Part of a small language model's weights: vocabulary 2048.
Each number is 500 + 25 x the weight over the matrix's rms, rounded and kept within 0 to 999. Layers, rows and columns count from 0. Numbers have three digits each.

# layer 9 MLP up, 768x192, rms 0.104, rows 500-533, columns 0-95
477502485512505515438490489566531491535505494474543494513461516471429492472472475448457470493520506516499522526481446479509561506510537463505546460497443484480477538506518484530466514504460497501507440493523507491505497460531498481474512528495459496526493534502469503523536493532461498506
459515482567533471520484471499495503518503450487455507471506522503507499505509510534523535506512486489547513515486444488477536507482493514517521538492509495490461487519476467456446485494490495536458516487516510498550510510524483493484488517501492503500469488528504472470452499534502508478
480494515513506480474522500509533497495476506501487513482486517464495522467524512499512488511508486496490505495529485498559510479538484522484516490491499508532450489488498552511482532535463564471506490493452537522491478505534466486507518529509547508504504479488520498510536493472510479472
502508470480479524469472574483500511501497488493495532539520468489508508512489479502467518490473467477500511499488463550455474510450476469539504478509495499493520513454504504487486531493483492530523499500513487487466508540534512501491479493480512496522505449451512459522539458489507499484
554489474545498547510483479504516522501478441514486482499491507513490525492455521487510491485496522549488527509509492476506510516542475506481494520527493496471527481496490514465495477532535494506509528544488560521526512520523525494483489544507532468500491483513526459534517524487537528521
490521462473486489490524495507476536531477506509494502495483525470480508512508507493528545481515489505520541477518451516491510480507480490509508513489553496491491490440519523465489510508493510514510552483497515542491526486564546491515538503476484495517489470493458464448482505499481528487
487523540556506515466499551460541498531490534524483500524449485513484530526541471502530448452469514512489504504509478506507528480447508442493500514476491471475545539533488504531489507513502515490495511504495477442490518486510476532518478475501474491503469507511498501469481480498493504506
508506506516470511464529434470471553520502463487507487555500467499493500530478489545544527520548467472491559448452486444509515477518515497450505515492506479515512470492477536503488483486480490489542503521486499511524535523443549531505518499495521498461516460562503500482552486480461448459
482527502511537510511493487512478500479507488500505508493511490512528481534492494485495551515498500517451461492508437495514536505544499505511486509498465503559502496466510482517505484476500493528496502491520474513545540561535465515493484512502474502500512504524481518503499522546470518519
466482504565471516503543520454521494484562532550491529518502497549513518484497511466520481520489498509489537493458493541464482456472548486463521509510479503497545514505461548483493516537490526470495513474471479509518492517528560483477495510493488520489591493531522497488492526529481502512
549543491530553492484488515504461548536440567476539480479450472463470502537487518431492523563454534495528477498497499490509509487500501525468502494492526507529501522556508495497511537488532497563482497531488522489527448559503509486554502470484531490533501527510475490532500491494494490505
527528526474483474497483508509505475510502498512498510541515487484512515487469431504486503434515471476495514517521507477559531486469526487466481487489441537517485516504485494485499531486495464459519499490517553440505495503506513534455494532541533485526480497523470489482506473464509493501
492521507502473545518446463513491529544470496506514515468482480487510475465515480548500545524486477452530494530477511523455500539510546527525488498504523514516515514496497490485539500558503510528472463465515500498519546482480470491435471467486473497503493471474480469501502465541505542525
483497463496548486482487494469528529548446560507587499540542512483485513552511537492499543487522472512485531476483526465496497525530465504498466508474480495494530521495531445500479503525493463493502538479543530486506472520470471497515531514507502482504525531459504481489469533478506487474
511529520487504480517482517515524498469499505488518490518491470488521528502465507519518545519511513497510496544502515446489490520498513525507519533508495469493541535495502457503481498505499536498487533511529487513501510460520515498490459526516545509482449480483504507470485521439525487530
520528507462516508503476508466505514502504484550495513514520485502510505503500505508516510472517477491459478517505514489513476515494521514499483518482499511504454495497497530546480505497462480513517459476514535475516501441534458508484515500504490495554477532522460510479512485498520496461
534440519497455545512498539481473521528485551519520461482516521477524484533487500484536504584510511483527525475529468515494501499508543493519487531498508485516512510464498497514520468501467524507503468507498537497477502487509482521489518499467522502530487481504540520514483478532493476487
518530472504500523485509530535479492473498471543557464511497503522523499505469490492506512537485501538504503526508475518458450494464562479486541479514477543472540505468515453524490519520467516543478500501434510487455511511546531566554500523491477544515539467492480538517526496485505508529
432482488495524542493503487536500482528496496496489454497497502458528529523521517476485499466491517489463476503491474540528476525493491487499514526497474483513452467488496470511508488482493473511504464548537517489479484523491561537503498499500517522514516474501458494551499488473472456503
486479472468467523457549507498461467515496441505478510522509464478546498482459507466463493509522525479458479486519502535513481506524509556469529544481523494482500471520501462509493476447470504523480500468523477453507476478472495495529534501518530504485486479537483441532477505500490511480
527473498504524461511511502490498466499540538490517530474484484467486491471480469448457471538510485471510509468492503448480517443471569487509499472484542494448494501496516551483537501469555498524505510470544518490470500520527496520544514496512501477510509507521467516497495493491523498509
503487457513467482526515500498488515493491496486491453490520513525486500539486522531504479498485515525446517507496469446517492497501506502486547509507500455474491546485519503487521500477484501533518467491499513508526478534475505469523533478529542500482479499507489509464480506530487529520
493504508493551500471519441511484475442451474511538491507478499510479483492498500465428526550465536493550513492482495503512496504458531542486520505522543474478518549449476516506475524541499452484489541541510496515465506491486531478504479490505512488477422536527503523509522466530521501484
530502519477465488507471494475480497511473558501507474492503506460483520499520503481478504505503478521466504507517479457494514513528523532527502500530551440492533484468501510464486504518500469490542505480481511491529484470520487495458471446546515497474515482495468517467533479533483460470
538476477554490510540496566460518515538514491507477507464469505506489554513495528497534456505536477488509484474432423486468513478518467454493520504451502528487504456497480516477484465491519501530477500477488490524508511543479502516471476499488486466542478530473518494486487457523535455505
464505521508510488465484457533495512473463509516463507516476484502527513555511492489492513575519442496497500460488522534477583558506458465528486519474502509467520489490528493517500523488491514553529488558513521483482519518508491509501571481508515472498495534513457501463469494517484496533
456476492494469478488517487446491503504455489488524484532496498520501501493514502501500514533507484513433480505506495491460514483479485543460484523516458521503508496515543438509493489473527557484476497490538494552482540483525501460512465494494500527519501505453488526495499487486489523490
509474515510448515542498509527478470514474504429510510501442484474479468511508497470523481553483503525507480516478487458546457481499453492475512474483514500502502514512488493481524534512487517483508538544527491475476519488499476491480521509481487454528534485509473533497452488475509449514
465490489502504565494544498545497521481494490507498467498461457515507500500489471462508494484523523513497499495497492531475500460497502505511489472482534481501511508478504505535484529501531491494540483520480527488489524469514550492535484463455489467477543510528522483501571517512497489499
542485516465505470529523497517519501525464468491540509537507553522478476502537475489465476485511497490510468517498504497504455496557515539501482542513491553487448500500511505528498537424471499526551523504545515475495496541485487479514501464480462495498469484453516479520493516511489494480
483552514478441499518530474512522492528464495539522535524520457455465527493489473501468504465484453512492519498515509479473497476490497520535557465487499523497489458499503505503513479488478521498500507511519509506512540508517506506485547504525485493497483544496496485475482478484542481467
526550523502517493476446513520523502548501517525490516482500460471515472507467481518507505519506527473463454530496479519490495484489461485508493514503528488482487465494504454520491506490448471506518502525524476511500485500499536500461495510446483470482455491458492492467530549514475530537
500512469516437457522447488466531493515484523527525566553494473505494510534506505508448507529518484515519498510528540489530480484502496490467492453464469444513500500512482530522496477501485505471482479543503512493509534474485442543471480479480467502461486502489493498481488492490502541448
558514569512482491503513466498499503479496515530528536533529434478512547538553477505490493487510525508507468435483471508520490503511484518495505485519520521480517478498459469490486556489492489505492542506482525537516503500497494482492471490525514518510507457508460456482534499483524454465
# layer 9 MLP down (transposed), 768x192, rms 0.0285, rows 500-533, columns 0-95
509541534527471516562500499494506501517501465484540504469490483484502481524537510522488507502489479517467478475485479472479501511474484491480488506464482491540502518510504512524496525468515506456537520452506530484508518531469503490504506472509546512523487503465512513474452537477515491522
510511525483505476521502490498505523468517541558556529473512501500469475501496564531491497517478526502483474468473544487518480522518500535511487503475458482536477460567555508525462518451525499545499469496490527499466513472483510480526513494517512489484476483556498530511546477479515490536
482476502512528501500514497511493505482531478498466490493460508492501475525493473454471524505469508505520498507482494521523514483478531474504477551502502509467487478515491527454463511493481515482522484483478482470525508530518471501463531495525482527479487480471541462529471496503509489531
471510508476531485545529484496507492478527469513530504469533527511518542496502506491547506485461513446523534534512489501518535475469503473570500517493494583501495510480464502518499524528495500502571489479492533509459521492488470523487482511516476515484477454488459461526476540473514517517
457512546464508505541534479501503491498493464532537497486523479509500488493505477440511500485524493502531539506494523493493473503494530477519508537482454487452495544496514498487518509477457492444524530513525497504491465506476546494508510461490476490497495511515485543502534475560462512506
530457492529528539520530536522451513480506543543530514526477510507501512488504492486473504508512525464506511486544529511506492525499520495488466483494493516479529498498510485502499484538500483516492499475538507489496447486490507508513495526473514474458479488516494502526496541499482488521
491492548501493491516498481510475469540500475487518485464506523496485477476483521496480511577506501541494527501497493469531502520504501539444506533560550493479423510533524469467501505464467504494500499526502498517508492485482543477478483516486528430517517480455481503530536490483516515491
534488536490513482513477511500499495549491508511533505442520525510484487496513538544493512509468561508511515479472514503497499509517578492572514465504475489541490528471498541491513496488477537528503494509461529539515559481501506527493474501499466491476458449514521478533479478497489517525
457491487511491490500522498508526551511520482514528519530467487498539456510487482489502514511496498499486487515513555490497535566514467516521489507493522503493517515533488517498478449497540499488480486491523506517471485471520453494502515495492509499509482500523518460509491467452483438536
512466515481456487510468511533495530531477464520491487499471502478516448504488540505490476475489470477494506492534473450519559485519506530574444464486533485489528473508462466503488499518534482523467472515495521467451450479505505484509517489513503512503492525498521495537490490525486506443
526507486446530522498491518503500539516477533528490502486504487524552461490514553537506515503496556505512514484534516473504531499514488461526477470517467502518492482512520507505511600497539524506491486488523488510503525464473488507507523508498477528497519459527542498499518482529465487534
525508519513495451527488494492488480513501514493475511496490549495504512469479490494549501505501471481484531492515494479529477513529467484479519487424450513513480499485524533474516513499474468475502526487535496497519496515520490458458455453527471558487470508501533496472485510507514492476
530472515487527472512453518454514490515550477494475506494503478485537515510461469505461514466511522489465511449497464476529501490502490480500558446470485493487509449498479499524518486456489483540511484488510500489485482502531475490506477517488536543529510470471514481499493532516494481508
523475526501494516544553485474527442477434538456477522494533498455486505502509539498520448499506499521517491480499511497500497460482510450518474514479556465519516527481452506483533501492465510528516460522509504561495462553479490468520490565493503529512537532515536441489521551541542501522
463519536486472489474505483510489530526479532495522515497509537527491503494447503457506467516492468473513502490514544489504507506520491491507511449459517488496514513506506548484503517543520474522460473497476479509463497498481508479515525470502494505540545493483523481529469487522462460485
509525475516490495469507495494444487488448507473496520466461499515461508489469459515490540473463505542515529557499492517528521517489506492498483462485486478504500484492506447490522483484501495492490472491505512506461512522498522482497496506494497501503494465514520490548473481503467532519
501488497508520453493520504491498499484529505485481484518467478482496508470523497473467494525515527492487533512500484522508494455444502526494553512497482460490499462486543452508516528482548447500475484490474473451516493479502509498505502518504504518475498474492518469512507501491450506476
508477558513507480525503533475487468469474512547480509462488503485508503501504490519514512529498480529488509502512509495523485539517488530497514511545489469466468499491500502491482485512528509508497523498517515507515483504462465498512520489493533472495523507487453509469551522538552525523
556468529549458504504477517518523543448513506503507497532540503466506491504465508485504481532522483552519456506487501434521463525489539494541465508516484538479485470468469492519480503525449491497514472496510529444460506514482512491475519524483495513493487511514482533490578516450473522524
505470482495555510549563533478499537513510492498519497495433496562490517514493480464467523472486501508530457467534443467483507482482467467495497530490461516479538485466478486490482502507519490474481465501484484517505535489515500510480467498542530493515502521484513481466535490519492471489
510495452487529533501527535510495538460463449499557493517470464474516517490515511512529503518476486535450534529492504487548519545508506475513484516442501502528522503476505505497497494495484489506529472499542533495481454512493479432461507494514506485475448516493490487536480475499500464487
460488510502486471509464500560520468512500525472475540462462507469502511495525511504448438451469550473499524510541498526457497486472528476477518476486507495499505468516519517524522534500485477508495498515505540525501495471514542508516469546458473511487500524456512468479464532505483475512
545447497528484523500473486541482508511498436471523531484479481511522441477535476501517454460506469481483470463501492460504549511497522527518473508517528530504485476499502492460487526481468498494520516481471510471504504545499528502489453530478523478565439466446503498463493492535480491498
468506502505531496518494472494508527484507496530460471548510550483495475440484533518515526477493494534523482465470511470485471499475497517492505525488477505499509512456488506498500520520504489540551561488508430515487477502481515499532501490464486522477525525487514537486536474505533477461
483515538528538510515523482525503468491490518515487500452463524510494483501458504500512468510490450521481540502486495487511490503551496509487517512507493513480504524500489490524503459494481504505512536526453523462499492477499493482515471525512492473520518513501505457499496477498502484479
497459487493488468492522499472496536467473518489514521473465484494467493488503531501532487485478484511501505488481509498490500483509473516500474550520523485496511556506493488482491511509475490516489523549497523479525503481467520488474524479497502533489536516443523554507479517537484492502
484505545517520512487499530525518510556558498506482536492502456483524493529462467525501503513542515479475536480520518513499530546567511452520507482510475476499511514504516505504501503515516500533501487507472483494510486523538521496478482499453477468482497489522489477538498494519510497497
468506479474487462496475480489513507523500535533433512501527525501487504491507496511474468480466524450457515462491462486487455507517472491539487479505505485499532500499501483500524484475500463505472478490498528561509491512535545526498500443509508533480457490474498500539471499483476529481
482481524482508474554499494534480507507545497495448518501518481495481517474516495556474499493535499491517499495493478455459484494498538526490521480471518493487522451487502499495502498473526414492522484497521468515549495489514471524505499513507538496489516506511513529530539483532469500522
479486484497492509501454495488459474502511506498495512510528515505474493535481562497478503517504524470495526499500441472462468487488496500486496496521488516481487557496494508495547460524486473507500507488491479511454501513471507495506488478530457486519520509519518486457489518493509493540
474513478547520499509509505495484477504473506535537505529487529527494465501491499510512475531494512518517512504487518501508505495491506504465490513525521462521483475509522483442463506473487468450460501489480551517474510480480518494523501504483500531476493458496511516486530522516460484554
502529514482471510484474473477479492532492515480487482515502515476546496526458531496517517530465421501458505517517540485519532510522504484540485493473496551504483502481461536482507508503471457509516553502502515491508493522513511516463489493479506526492542491484511488505489501509515486504
508454538451513504492477506510541539482539578466529522498446547504494479552534452531506513508493519531485504519473485467509525480492502525512490522495491551538507531489516414451472472436495472496536518499504479501475508517517537503538534496487492482515510511523455449528560521539500509509
480506519488508501537479484476461531513526477499536484477515499473484523448422479515457510511505478507467491509537489494492474504483505506529477529503504494475509503486539493455498463508493495507507452506504537457463517525522536504489527474484484498504479506531527535451520489499501501525